config = dict(
    d_mlp=512,
    activation='gelu',
    positions='alibi',
    qk_norm=False,
    bias='all',
    parallel_block=False,
    init_mimetic=0.7,
    seq_len=128,
    doc_mask=False,
)
Each number is 200 + 20 x the weight over its row's rms, rounded and kept within 0 to 999. Layers, rows and columns count from 0. The size before them is the row's rms in percent of the matrix's.

# layer 9 attention value, 256x256, rms 0.0341, rows 200-254, columns 0-63
106,193,209,181,172,179,211,201,186,234,195,167,227,223,206,216,197,211,212,199,202,228,208,240,198,193,251,209,211,200,228,173,156,207,237,202,207,172,191,180,190,213,173,214,186,230,177,203,159,218,199,204,204,154,183,238,218,213,177,181,176,210,250,198,173
115,233,197,162,212,220,170,199,215,180,202,190,189,155,144,203,233,202,203,194,186,210,198,223,214,186,201,202,222,163,185,206,204,162,227,204,197,211,177,198,197,166,214,163,256,184,164,186,232,210,182,157,194,194,203,176,211,188,221,201,204,190,182,210,179
111,222,209,214,215,192,200,185,158,200,204,207,195,211,251,191,217,219,176,180,200,252,149,185,210,174,196,211,196,197,184,213,201,203,217,180,217,178,186,164,211,214,197,215,221,239,179,208,206,176,195,203,227,184,216,224,209,196,212,166,199,173,203,196,181
112,217,214,214,208,189,212,179,204,178,163,220,225,190,180,166,190,187,197,198,207,184,193,174,139,151,196,202,205,211,181,170,223,183,192,228,162,198,194,185,176,207,175,209,221,177,196,223,182,201,151,242,177,215,181,203,243,185,214,187,236,201,244,197,228
114,209,226,223,205,164,167,220,199,238,197,218,211,194,192,216,217,145,197,208,181,212,215,181,203,182,217,207,192,172,188,202,173,186,173,175,179,220,213,207,183,196,218,205,236,166,235,185,226,170,207,185,177,200,227,189,182,203,211,228,182,188,208,192,202
105,173,220,193,195,198,235,182,225,238,228,246,206,176,212,192,206,176,209,171,218,203,194,209,188,178,225,205,212,227,192,218,197,195,226,174,210,215,203,226,221,203,203,234,202,186,229,216,231,199,190,202,229,209,181,194,189,151,154,202,196,194,186,216,186
108,217,205,183,214,208,200,189,216,210,193,202,142,228,185,164,194,200,184,193,199,231,218,198,222,183,212,217,182,212,179,186,218,179,178,170,187,198,208,198,219,191,210,198,208,207,210,212,233,175,186,182,216,215,221,204,199,190,158,191,155,241,213,194,202
108,215,185,170,146,219,212,172,189,230,182,189,195,237,194,216,255,200,226,195,207,218,205,195,202,184,198,148,190,241,164,238,178,177,163,193,209,190,214,182,220,188,215,197,213,146,238,161,167,190,212,234,200,217,196,235,174,193,207,204,207,191,207,190,204
110,185,216,215,216,176,202,188,202,171,178,215,197,182,189,199,203,205,212,233,184,216,226,199,185,214,197,159,191,191,232,203,220,205,203,192,217,200,198,195,176,201,183,181,217,210,185,197,194,206,178,168,189,180,219,191,237,221,214,180,196,248,202,192,217
107,207,188,201,247,189,198,204,217,189,181,214,173,200,165,169,214,160,183,219,222,189,183,200,209,188,173,199,169,198,209,213,222,172,184,214,212,194,181,206,191,229,219,204,205,186,185,159,195,182,204,219,225,202,202,239,191,219,225,227,199,187,185,186,195
113,218,167,197,201,183,186,199,201,179,207,179,193,194,242,203,202,232,202,194,218,195,163,205,196,183,203,223,217,159,176,182,192,192,172,223,211,180,242,198,216,201,195,184,189,202,191,216,189,165,160,164,208,224,221,165,206,203,208,201,196,188,223,193,190
110,215,183,182,189,217,195,197,197,203,184,194,193,230,226,188,221,213,212,223,212,195,202,211,207,196,219,174,197,177,210,232,222,185,214,220,214,210,207,175,190,208,215,194,191,197,181,220,225,176,211,169,210,219,190,202,173,226,215,209,216,170,222,221,234
107,167,215,189,221,208,147,177,182,201,132,223,152,201,192,220,180,204,202,187,205,188,218,206,218,190,199,188,187,225,192,199,197,214,202,174,208,200,232,205,185,196,187,213,211,212,229,223,180,200,197,179,220,219,209,179,187,190,213,193,188,153,197,235,234
116,200,233,204,181,193,211,171,180,247,164,191,176,210,214,202,186,196,232,157,214,185,146,240,226,208,205,184,203,197,175,195,199,192,220,156,196,215,198,176,186,159,179,224,194,219,182,186,206,155,181,200,198,212,223,195,212,204,190,201,191,202,218,214,227
116,209,198,181,203,194,199,149,223,186,173,211,210,181,211,186,192,192,240,202,203,217,162,214,190,202,180,169,210,225,179,197,193,193,193,233,210,204,206,182,207,202,250,199,169,221,212,221,209,198,182,188,213,219,224,195,159,207,164,202,194,162,224,189,204
104,182,182,202,185,226,185,189,212,205,217,197,220,192,194,206,216,201,225,178,218,175,221,183,217,148,220,174,187,212,229,204,156,212,181,209,194,173,189,192,168,177,184,181,197,226,190,239,210,195,228,202,207,233,206,203,176,223,198,178,185,197,158,211,182
113,194,185,194,230,201,185,187,265,204,211,213,216,214,234,205,248,157,216,192,179,212,250,192,187,210,152,224,209,156,231,180,180,227,201,203,207,224,207,185,240,208,205,205,215,210,251,213,187,200,217,178,200,188,232,246,192,185,183,198,169,168,234,204,205
109,187,187,207,208,185,198,204,194,189,197,225,218,192,217,235,219,204,158,171,183,230,231,243,212,184,198,161,195,206,204,191,224,218,200,192,176,207,231,189,178,168,210,209,196,213,236,171,192,173,195,168,184,223,217,206,224,157,248,211,192,215,219,201,191
107,235,197,205,166,212,188,199,148,233,183,170,213,197,227,150,188,226,214,225,182,231,194,199,219,213,194,205,160,190,166,217,172,217,213,223,154,202,219,207,184,186,209,192,199,219,186,183,192,213,228,180,213,199,200,205,231,186,179,185,214,213,211,193,221
109,239,204,206,205,199,222,191,226,217,206,208,199,174,190,184,216,181,195,183,233,164,195,227,222,233,172,191,201,201,197,226,201,216,176,188,152,192,210,222,226,215,194,233,213,157,197,182,180,194,170,177,219,209,199,196,173,214,181,204,219,215,223,216,211
111,194,199,207,198,187,209,202,212,163,190,186,189,146,215,176,185,195,206,193,221,225,181,202,224,212,204,228,207,190,200,217,210,230,198,178,213,238,208,204,200,195,193,168,164,223,176,225,181,218,175,234,138,223,194,223,198,196,195,186,200,203,218,170,222
107,194,211,243,218,229,208,186,202,208,200,207,205,222,209,177,186,206,210,252,245,183,216,186,188,194,233,189,201,189,189,173,183,194,232,221,181,224,196,195,233,162,176,248,197,171,238,184,195,198,201,214,202,193,180,190,176,196,227,230,206,205,200,218,206
112,232,199,208,206,194,207,196,181,212,165,200,204,204,187,190,211,196,202,193,204,198,205,199,194,189,168,208,180,229,183,195,160,199,217,212,214,209,209,169,170,175,209,184,170,205,163,209,218,232,188,216,159,211,216,168,222,194,243,182,212,180,196,218,191
109,198,242,205,199,212,187,197,208,155,231,197,197,212,203,178,190,173,210,193,174,179,218,201,209,200,182,246,186,190,223,187,185,188,199,188,179,208,170,177,217,192,184,195,198,154,192,185,229,199,197,207,181,205,190,212,217,169,176,210,216,209,175,215,204
118,212,159,184,207,241,224,224,161,203,202,204,225,205,235,173,216,199,187,173,217,218,191,196,187,237,205,176,186,151,177,200,227,182,181,229,196,184,205,157,187,219,234,216,175,210,207,193,230,206,179,208,182,204,200,176,224,196,180,202,187,190,180,213,211
107,203,196,213,177,207,223,191,209,224,234,199,173,192,232,223,193,201,192,230,216,202,173,199,219,182,192,192,188,168,209,168,200,198,191,220,215,226,183,180,238,153,196,191,184,191,181,193,159,159,188,218,215,247,200,224,226,232,182,192,223,163,153,205,180
111,220,194,184,181,193,199,138,216,194,219,217,214,162,198,194,183,225,209,228,191,190,194,205,210,190,214,171,192,210,183,194,190,196,215,200,212,193,188,178,208,201,183,180,205,184,180,193,180,208,179,203,196,188,198,198,190,225,247,274,185,198,206,185,217
113,171,222,184,235,196,188,198,168,220,190,190,200,190,212,172,211,187,196,167,235,207,189,178,209,200,204,204,158,211,217,181,178,215,186,230,201,222,216,196,212,203,176,221,188,176,181,228,221,187,160,186,222,169,180,174,166,199,165,181,206,205,188,158,184
108,204,209,228,188,188,198,174,172,206,241,211,239,194,222,170,181,197,211,139,209,196,215,198,212,218,217,234,221,204,210,194,254,220,167,208,184,208,194,231,200,208,179,223,217,209,198,199,186,197,207,185,185,150,212,218,188,230,200,195,181,187,214,216,182
113,186,215,172,157,196,192,195,189,220,203,184,218,185,210,192,209,210,193,185,192,222,174,198,212,186,206,249,255,219,185,231,186,239,170,214,213,228,180,171,211,198,215,184,178,168,203,215,247,202,198,198,209,189,206,185,191,178,197,218,185,227,187,209,173
112,195,196,167,190,206,171,201,197,169,173,182,179,220,212,231,212,218,208,177,180,185,207,203,208,205,226,186,181,196,231,165,210,216,197,183,190,227,183,213,201,222,197,193,184,213,193,179,188,215,201,181,213,191,222,151,191,196,226,189,201,194,232,174,199
106,205,208,174,203,184,205,180,202,216,204,157,167,168,194,187,206,222,199,191,221,201,201,157,199,217,195,181,195,208,244,195,191,173,164,204,172,206,180,173,200,201,207,167,210,239,231,226,205,220,206,206,174,202,223,182,218,201,241,257,197,216,199,196,208
113,170,215,189,205,226,231,201,188,211,240,224,176,145,178,237,213,187,170,208,201,163,174,201,228,209,206,207,211,207,190,221,217,203,204,195,198,167,187,175,194,203,164,184,223,199,214,189,201,227,208,196,181,194,186,208,197,160,194,203,174,219,196,185,225
109,233,232,180,157,183,210,192,203,196,185,220,205,194,190,182,210,174,238,195,202,216,214,186,210,191,184,210,150,167,207,204,191,192,219,195,184,182,187,200,193,207,163,222,156,199,208,201,182,198,189,191,204,181,210,199,172,197,217,193,201,212,185,228,199
110,173,185,179,203,200,236,229,214,190,193,194,201,188,199,176,193,209,226,158,171,193,212,196,179,210,204,176,189,225,201,182,189,174,192,211,187,223,200,216,202,225,203,236,180,213,176,156,214,210,216,207,181,251,195,185,222,216,154,227,209,173,204,154,206
107,218,210,192,187,234,221,179,207,194,212,203,182,171,215,220,191,194,185,192,213,159,230,220,193,207,206,242,211,190,169,195,204,190,204,229,185,187,204,189,199,220,204,214,190,209,234,237,197,166,251,195,204,210,207,180,215,211,180,219,187,203,197,209,188
112,217,227,208,222,151,180,214,182,214,211,191,186,220,205,194,186,195,202,214,218,205,216,205,172,208,235,193,237,177,210,191,163,186,188,241,236,202,199,197,208,181,215,209,181,186,214,195,178,199,211,185,190,210,158,186,189,176,219,190,170,194,218,237,233
109,228,177,220,212,203,184,216,205,155,184,220,183,184,193,212,220,190,201,185,213,226,208,202,176,209,204,207,176,194,195,198,186,197,165,231,179,217,177,201,170,176,195,208,206,185,171,205,207,156,232,185,196,193,166,194,194,203,242,211,149,225,255,191,204
111,187,184,164,242,221,176,162,237,196,220,204,197,208,219,185,186,197,211,196,213,185,219,198,193,193,176,209,210,218,183,237,214,184,193,202,202,223,179,190,204,189,220,226,223,190,195,235,195,188,188,213,171,206,160,220,199,199,231,183,195,198,199,237,223
110,238,212,235,213,211,203,193,166,216,180,200,174,214,202,228,194,202,216,202,181,223,187,215,209,204,197,203,193,233,200,222,178,199,198,165,167,200,216,169,207,209,196,203,196,192,175,201,192,226,198,181,207,236,177,214,195,232,186,231,146,225,208,222,216
111,195,178,215,212,185,158,229,215,211,176,233,190,213,192,193,205,221,215,198,181,207,174,222,186,227,204,215,187,220,212,235,201,230,171,192,201,187,198,167,236,209,208,213,216,223,202,213,207,156,223,214,185,187,180,223,241,214,212,190,197,194,211,189,187
111,214,163,171,230,148,214,230,166,161,193,232,242,174,201,191,174,202,190,199,173,210,189,221,207,206,177,179,166,216,220,189,202,191,184,188,222,201,228,208,198,201,214,197,219,212,220,189,204,220,204,208,158,203,201,224,192,208,189,190,228,168,189,186,181
104,197,204,199,204,198,178,223,210,213,249,231,220,226,163,221,202,180,239,183,175,143,232,207,224,200,175,190,212,202,220,180,203,216,188,213,199,175,178,248,198,170,231,212,223,188,184,157,173,214,171,217,207,194,184,209,227,177,229,226,225,207,212,174,195
111,157,180,193,180,207,190,193,188,239,200,218,166,191,233,211,181,210,212,226,202,187,216,173,222,247,207,226,205,168,210,226,217,210,176,215,198,200,185,160,199,226,205,225,181,233,211,182,182,224,166,198,200,217,171,185,198,231,208,230,167,195,207,236,213
111,217,181,168,180,203,203,188,222,199,204,258,194,183,214,190,198,219,181,180,208,223,237,216,216,204,188,166,173,231,233,226,231,159,209,217,150,209,235,219,188,185,221,180,168,188,199,206,190,223,193,208,203,204,176,190,199,209,197,183,190,201,179,212,181
113,185,204,212,182,238,196,200,211,229,182,203,184,211,221,177,247,215,199,185,193,214,196,179,206,236,182,232,189,200,256,203,206,242,201,216,185,204,179,204,183,220,212,201,195,168,211,183,234,177,185,214,181,194,192,199,228,228,188,188,190,229,176,222,204
111,197,225,230,194,234,207,182,200,235,179,213,188,233,195,174,180,192,217,166,211,226,210,204,210,169,186,176,220,190,218,196,210,198,199,182,210,186,210,230,212,181,221,193,195,198,214,212,220,213,204,199,219,211,212,185,152,214,216,207,188,209,239,209,177
107,185,211,192,209,192,201,197,210,211,215,229,210,174,204,195,195,238,211,185,223,195,209,173,226,206,203,186,190,166,177,240,196,216,196,168,178,224,161,184,191,219,176,213,150,205,235,232,203,197,205,207,181,165,193,187,189,224,214,199,205,210,194,209,182
107,214,221,216,193,171,211,201,185,191,195,201,161,188,218,212,186,198,204,231,197,199,195,179,227,197,161,190,224,193,245,192,199,213,177,216,231,210,194,196,209,203,192,189,198,160,195,222,205,193,190,178,211,237,206,195,198,190,206,190,206,187,181,199,235
111,181,201,207,147,210,195,178,190,182,217,191,194,198,209,221,214,241,178,182,185,185,176,203,180,178,167,213,175,197,198,193,222,186,191,228,216,193,166,228,199,193,209,220,177,207,207,191,200,203,208,215,170,215,172,202,204,168,206,225,233,233,189,210,190
113,246,212,222,174,200,173,184,181,195,212,170,205,209,217,198,189,219,200,187,206,200,197,179,205,231,212,202,215,168,197,195,182,206,224,191,215,203,210,176,169,224,197,207,190,189,194,158,224,200,255,195,200,218,157,204,200,200,191,173,189,204,200,188,212
114,216,205,207,176,192,183,202,199,189,166,217,167,196,164,215,201,182,177,210,189,179,201,197,207,224,193,168,189,175,204,167,216,188,196,175,182,210,199,243,198,210,211,202,216,176,192,229,191,195,191,221,228,195,216,188,191,211,199,181,186,173,168,228,207
112,191,217,208,215,217,217,204,171,188,208,214,214,201,220,200,208,197,217,190,201,187,226,217,206,218,190,216,187,180,189,229,155,213,166,174,212,187,205,197,224,177,202,220,172,259,233,185,173,177,185,206,174,203,197,237,207,220,223,211,174,215,200,178,231
110,197,219,208,200,202,202,207,214,218,198,202,194,239,216,160,195,200,196,223,166,192,170,195,212,168,176,198,177,191,198,255,198,214,224,232,202,206,221,201,207,198,186,187,213,228,186,209,183,192,173,175,179,240,189,165,195,182,225,187,193,199,183,192,227
103,209,196,222,201,189,217,201,201,232,173,169,167,204,195,185,176,212,203,217,172,180,177,210,217,241,189,232,181,202,186,166,194,207,201,213,192,234,241,200,211,195,163,198,188,201,182,174,175,186,194,226,217,198,201,185,181,167,215,193,207,202,181,195,185
# layer 9 attention output (transposed), 256x256, rms 0.0654, rows 200-253, columns 0-63
105,191,201,172,189,181,221,202,198,196,196,161,212,204,202,207,225,168,209,216,200,183,167,197,203,237,211,187,185,209,218,191,195,203,218,223,238,170,207,206,236,197,203,184,208,154,148,184,198,166,240,225,197,238,208,217,192,223,214,173,168,168,185,190,201
109,197,171,176,200,188,174,208,176,183,215,211,214,165,192,239,189,211,182,210,209,203,181,195,193,180,188,212,238,202,197,186,214,194,185,180,188,199,151,208,178,207,194,267,234,204,199,192,191,207,219,231,188,196,177,216,188,202,174,209,197,249,224,265,190
106,201,201,232,173,197,206,228,207,196,190,230,192,193,185,228,184,180,192,186,188,148,161,196,236,215,208,203,206,219,212,221,232,161,224,202,199,189,226,210,230,217,175,199,175,184,221,196,219,195,218,204,192,191,194,200,206,211,204,205,218,198,191,216,196
111,182,223,219,186,190,211,192,211,206,215,208,192,202,221,209,151,226,209,208,197,211,211,181,220,169,171,200,175,208,198,184,214,212,207,200,216,223,183,219,212,176,191,163,183,197,188,208,200,181,165,184,164,181,235,220,202,211,202,216,193,193,224,190,193
107,200,185,165,210,236,163,212,232,172,224,245,197,207,198,176,207,188,198,203,223,180,193,190,181,216,166,185,228,208,188,182,199,212,183,183,225,188,207,205,203,232,146,186,223,198,196,185,190,173,218,206,204,207,159,187,192,176,204,173,187,230,186,197,161
107,215,223,158,248,203,178,204,174,179,233,182,188,181,257,197,191,186,198,196,217,171,205,199,169,173,190,202,195,231,225,210,181,152,177,181,177,222,163,180,223,197,170,195,191,192,237,235,213,210,184,220,205,190,182,214,170,188,228,186,212,226,188,190,184
109,217,232,220,192,213,217,175,183,191,192,238,205,197,157,208,188,188,183,207,211,197,239,176,197,170,193,174,238,188,213,165,181,259,189,204,225,174,226,207,164,198,182,212,202,203,196,192,212,217,196,217,212,201,196,193,188,231,201,183,218,224,201,177,159
107,177,214,204,195,206,194,205,157,232,194,178,152,184,199,176,205,200,225,210,198,185,222,211,167,202,202,178,199,172,223,186,198,206,199,195,172,213,201,215,188,220,202,200,205,240,188,187,231,186,179,201,208,202,198,204,152,184,203,187,209,200,197,176,182
110,208,166,177,205,188,231,207,201,186,196,190,212,143,182,175,224,196,189,202,209,211,146,219,198,191,188,184,194,188,178,240,209,196,228,181,173,201,209,224,239,217,225,168,165,221,201,207,188,235,217,201,211,193,186,196,183,200,219,221,171,191,206,179,195
104,183,176,182,174,189,183,174,202,190,213,219,185,209,231,222,207,232,202,206,181,189,212,168,215,198,165,212,201,212,186,202,200,221,198,185,182,185,246,167,219,152,213,178,156,177,204,197,210,192,238,196,200,175,172,212,206,189,205,239,187,206,187,190,158
114,210,172,220,233,224,187,209,206,187,188,213,222,237,204,214,170,191,235,190,197,192,182,213,227,209,213,224,226,211,194,208,214,232,205,188,156,141,228,209,228,181,196,212,194,170,202,173,183,230,178,192,198,180,230,201,184,201,167,205,209,214,176,210,192
106,168,187,149,193,220,219,218,211,185,188,176,219,160,214,225,188,187,224,199,183,215,175,218,206,214,181,185,206,198,154,207,183,203,248,196,159,222,223,188,201,188,219,199,236,174,179,203,226,214,216,200,210,178,182,220,230,235,252,186,175,189,185,204,200
109,191,212,204,202,216,219,213,203,185,209,224,200,173,207,178,179,203,179,195,197,189,148,170,211,237,196,193,194,195,190,167,201,192,188,217,216,144,204,168,175,228,252,194,213,227,229,214,225,192,180,211,229,159,155,163,190,190,223,169,230,200,204,218,170
110,192,180,227,165,205,194,172,183,204,216,183,214,197,200,199,194,191,175,182,226,167,187,196,173,185,212,186,209,205,192,202,219,208,202,186,185,210,172,211,202,224,197,225,250,184,212,195,182,194,159,227,216,199,215,180,211,206,210,185,193,160,204,185,202
114,149,173,193,199,178,211,207,200,173,201,206,215,260,176,195,167,171,183,200,210,185,161,186,175,220,188,191,182,174,207,165,187,186,190,177,193,201,183,201,215,158,189,231,192,187,206,215,199,188,192,169,167,204,194,227,207,203,191,211,188,212,205,156,181
105,227,185,220,180,191,182,189,258,188,202,217,200,195,194,250,185,218,218,202,205,200,157,200,180,190,183,220,204,183,184,176,177,208,201,193,148,232,212,223,181,223,218,231,207,165,205,205,174,228,228,197,193,223,147,225,236,198,228,161,220,195,190,201,184
109,196,210,196,183,220,189,227,217,207,189,197,215,227,190,208,208,181,188,212,227,173,214,192,202,185,187,242,196,205,193,219,202,212,239,228,199,193,239,186,226,201,178,199,178,214,201,235,209,178,174,199,207,209,201,205,224,142,205,198,175,190,184,205,187
111,243,204,180,201,214,217,227,170,237,200,196,174,165,204,227,171,204,215,191,199,196,218,188,199,217,208,178,225,240,204,209,190,174,232,174,221,187,212,179,208,201,187,159,182,225,221,244,217,231,201,211,222,212,216,146,187,195,180,204,252,212,205,164,165
109,191,222,208,212,188,187,196,203,212,179,189,192,224,202,184,220,197,216,161,177,216,190,211,203,176,162,179,186,227,177,212,208,203,202,225,208,191,226,195,222,182,197,180,192,203,207,170,196,190,193,201,199,210,230,195,213,193,159,241,180,219,180,214,211
110,188,201,193,180,180,184,221,191,190,221,187,223,243,202,207,213,184,179,188,203,209,224,178,214,229,210,195,179,185,177,188,215,174,181,192,161,173,219,187,190,165,182,216,209,250,210,194,190,216,231,192,183,190,232,203,178,190,234,192,197,218,223,168,184
112,180,204,200,214,223,233,224,180,153,233,192,184,235,185,199,196,211,229,170,187,211,200,237,214,211,188,184,217,176,153,224,154,176,185,186,221,177,203,214,199,193,165,195,232,186,196,204,166,184,200,201,194,222,203,197,192,239,160,214,188,175,206,185,217
102,232,180,187,237,190,263,210,160,215,198,185,195,210,214,202,178,248,185,205,194,212,228,189,210,194,185,215,162,195,184,174,209,206,211,209,191,192,197,214,212,209,168,236,194,205,190,169,221,199,225,204,192,208,181,244,221,192,167,222,177,196,177,210,193
117,161,201,215,207,216,181,221,211,228,166,192,191,192,204,176,203,199,179,206,208,219,189,197,229,215,232,165,207,220,176,181,196,189,203,206,171,208,198,191,199,216,202,205,209,176,221,202,219,168,178,190,156,212,185,188,196,161,211,196,209,214,202,216,160
110,209,186,177,207,222,210,221,202,168,239,163,239,207,220,204,189,189,213,211,203,170,192,181,203,188,231,168,196,206,178,182,172,178,208,172,212,171,197,179,185,215,198,215,201,205,232,181,196,221,214,188,191,177,185,202,201,206,200,224,212,209,208,215,200
110,167,193,189,197,200,219,224,211,204,193,239,200,200,200,198,224,217,189,164,234,192,215,226,212,201,177,214,213,185,200,157,212,206,220,202,214,164,220,226,199,196,195,191,174,181,190,181,215,175,194,182,200,198,214,204,192,206,206,215,186,202,229,227,222
111,193,216,216,217,197,179,194,156,187,237,151,233,199,183,211,184,194,228,187,206,219,194,219,183,223,168,198,194,177,197,211,185,211,194,223,170,223,214,233,178,202,216,192,163,230,213,197,233,201,213,195,203,191,186,213,198,179,216,192,230,170,205,226,176
107,173,174,228,220,172,170,236,221,195,201,184,190,192,193,191,234,173,224,177,191,246,190,206,187,204,194,209,216,209,176,196,212,194,176,187,192,242,222,199,223,226,140,205,194,222,207,169,161,156,183,203,163,216,223,208,181,159,173,194,174,168,165,200,246
113,217,196,238,202,206,196,203,236,173,186,203,170,222,200,174,222,181,180,190,236,188,221,207,201,208,216,175,245,236,207,213,212,172,191,179,182,216,211,194,200,166,212,255,231,182,199,212,175,203,193,195,213,196,225,229,220,207,210,199,198,187,182,211,168
109,185,196,197,231,187,186,209,227,195,195,200,227,175,202,202,231,164,214,156,204,176,179,201,210,205,199,177,230,171,230,197,220,202,216,175,211,226,200,155,178,200,176,192,203,188,177,188,227,177,166,220,195,204,205,195,175,175,212,226,206,210,206,203,222
114,185,210,199,205,228,189,188,198,183,204,191,209,215,235,222,172,187,188,191,205,201,213,163,189,181,220,210,228,229,208,256,185,204,161,188,236,174,230,226,175,207,192,171,223,240,215,187,243,207,200,241,238,200,185,212,190,186,221,187,190,196,213,203,194
110,191,229,208,202,198,161,210,210,179,218,141,205,176,148,193,208,179,223,203,202,226,180,199,188,211,178,171,232,193,206,192,203,188,205,201,184,184,213,194,177,184,154,203,189,233,166,229,189,216,199,188,201,187,212,200,225,190,177,211,206,210,206,186,206
103,194,188,175,221,195,190,213,241,228,230,226,185,194,218,207,195,160,198,235,177,226,203,237,206,186,185,202,183,215,156,187,188,207,208,207,225,224,193,205,191,188,185,218,224,205,155,223,196,185,171,184,187,191,187,177,211,206,203,188,181,214,180,209,205
112,210,193,200,207,207,190,199,182,201,230,215,183,214,211,239,195,202,216,184,217,194,163,190,205,176,216,224,162,218,228,186,229,182,200,193,217,159,197,192,189,180,236,177,252,203,160,183,203,199,194,179,186,189,234,209,211,223,243,206,197,200,196,181,192
107,187,217,223,180,230,188,228,174,204,193,204,213,191,220,203,213,185,191,178,196,242,190,174,240,191,165,184,187,182,205,200,213,205,190,207,165,160,199,184,219,163,154,209,195,219,184,187,197,214,205,214,193,199,177,219,187,198,211,181,215,173,187,200,204
110,194,168,211,173,203,231,205,205,197,199,219,189,218,190,203,179,159,225,187,206,182,222,189,202,184,141,210,238,204,197,226,202,153,182,208,214,222,180,218,175,160,238,164,217,219,221,221,187,194,188,258,201,200,200,213,240,204,191,199,217,239,208,228,173
109,189,246,203,266,212,187,203,212,202,197,192,229,204,207,208,260,182,228,163,181,209,204,213,221,191,252,196,168,183,192,196,215,214,209,180,208,197,210,235,215,219,217,183,210,156,215,191,176,225,195,193,176,206,190,190,220,197,202,160,211,211,197,195,181
108,199,234,196,225,188,221,230,186,188,205,195,202,166,193,204,170,195,209,181,245,160,209,197,189,178,215,169,214,207,199,200,222,211,211,153,191,226,156,206,207,194,181,188,192,211,164,187,186,226,184,209,221,178,235,205,225,233,191,177,178,195,189,162,201
114,191,244,208,192,226,205,204,188,189,169,175,223,196,199,228,210,199,223,212,208,231,222,203,224,179,185,165,185,193,208,198,171,243,157,177,213,209,216,193,195,164,203,186,182,227,235,222,189,188,218,201,181,188,199,192,193,188,204,226,220,204,231,173,194
106,193,222,210,181,190,242,224,169,157,224,189,210,229,199,209,174,227,257,230,216,233,189,197,167,204,194,197,187,221,230,197,213,198,216,188,194,217,202,203,209,238,184,183,204,201,241,192,200,203,195,200,235,219,217,218,221,237,205,186,209,216,200,202,210
105,206,195,191,195,177,200,240,196,178,233,200,212,197,175,154,206,189,176,193,203,214,177,183,208,216,191,199,208,214,175,210,228,217,201,198,210,190,217,194,194,195,198,250,218,198,181,172,173,192,193,179,207,163,213,177,229,178,149,193,179,209,260,218,199
109,177,153,234,217,221,194,257,253,206,218,214,209,219,194,195,206,192,206,210,188,184,202,209,196,212,198,191,205,171,195,179,203,196,229,177,198,183,209,195,203,164,236,200,191,166,198,208,183,167,236,216,199,180,202,205,181,192,221,182,213,178,190,206,188
109,205,193,179,199,180,217,203,228,191,205,200,203,199,199,173,176,192,206,220,218,208,165,189,200,197,210,181,161,183,181,153,172,210,185,186,237,198,190,199,211,182,178,192,185,237,232,187,172,205,209,157,226,186,196,209,193,196,227,233,211,187,209,221,164
102,206,149,190,186,167,204,190,181,196,186,185,204,203,214,177,204,176,174,185,210,208,230,190,220,207,208,196,211,217,191,190,186,185,220,185,234,217,167,210,216,217,196,217,225,185,209,202,208,201,226,217,182,230,242,191,177,233,214,178,201,190,188,204,201
110,186,192,221,193,219,198,236,164,175,201,189,218,208,219,204,215,206,203,171,225,228,176,252,188,200,187,216,194,201,190,199,182,191,231,189,211,210,205,205,198,166,191,212,171,193,175,200,212,203,172,209,183,209,123,223,209,222,200,188,195,216,211,156,224
106,178,208,179,176,242,230,183,190,223,172,204,200,195,198,181,218,215,208,203,171,211,214,204,193,245,163,217,241,236,173,186,194,185,210,206,198,213,161,237,176,178,224,168,212,228,181,180,190,200,218,187,232,199,228,231,146,204,218,196,220,227,192,193,249
114,219,189,208,202,184,228,234,205,170,212,223,201,202,175,194,189,219,199,205,189,199,257,190,174,198,185,191,178,219,203,182,199,233,194,202,196,209,214,230,164,184,204,206,166,189,209,189,194,202,212,210,202,208,201,214,205,224,178,190,202,174,200,173,179
112,176,214,204,216,211,182,220,186,195,185,176,163,180,211,190,202,240,198,183,173,186,184,242,220,193,179,228,186,234,209,229,178,219,205,231,193,234,190,207,190,213,155,153,224,211,216,185,173,219,183,191,160,178,214,203,189,189,228,195,162,224,197,220,200
106,210,202,207,198,196,238,235,215,187,192,159,194,191,199,220,210,256,204,193,202,195,173,184,191,191,215,197,220,196,183,217,198,183,182,205,180,192,194,201,170,216,210,198,209,189,151,200,147,172,195,211,225,210,183,182,209,210,207,205,196,188,216,201,218
108,237,192,211,207,235,251,162,159,178,204,170,218,202,193,205,166,188,183,167,205,215,217,198,205,234,189,203,202,214,206,179,200,186,226,195,208,218,203,206,215,249,175,189,210,253,183,190,233,194,219,178,177,235,179,178,212,157,222,187,183,178,196,204,189
110,202,162,183,183,162,207,183,179,197,211,207,193,218,212,205,198,190,180,142,202,193,239,200,209,222,222,237,168,187,175,203,178,248,167,198,222,192,168,203,195,193,199,211,176,137,212,172,186,197,207,219,227,173,197,213,217,245,211,199,245,196,214,243,196
108,212,227,226,209,227,192,163,171,166,216,198,204,206,242,228,225,173,202,196,210,203,200,185,188,174,202,190,186,197,196,213,215,168,212,214,149,236,198,168,207,140,205,232,194,204,223,185,218,212,192,189,194,180,184,160,185,196,189,208,208,230,199,153,190
112,205,189,173,181,192,211,212,237,214,186,191,220,199,218,200,187,198,199,185,202,213,208,221,173,177,184,188,193,200,209,190,196,191,194,184,174,208,179,218,184,194,183,203,209,204,216,169,220,176,216,172,175,159,182,212,170,178,181,209,197,202,215,221,208
105,194,205,227,215,232,194,204,183,193,211,237,220,220,171,177,199,228,200,214,190,173,186,233,230,166,196,175,212,197,176,203,180,216,197,213,229,178,219,215,188,205,210,213,193,207,189,205,216,208,216,206,206,225,194,201,212,147,209,156,206,216,206,230,205
107,164,223,231,205,199,214,205,207,219,192,178,218,171,234,180,171,207,221,175,208,180,168,194,169,169,182,204,227,206,191,176,207,166,183,180,185,192,236,194,187,184,178,204,211,181,183,203,210,205,224,182,214,197,209,211,193,205,214,209,209,190,217,171,207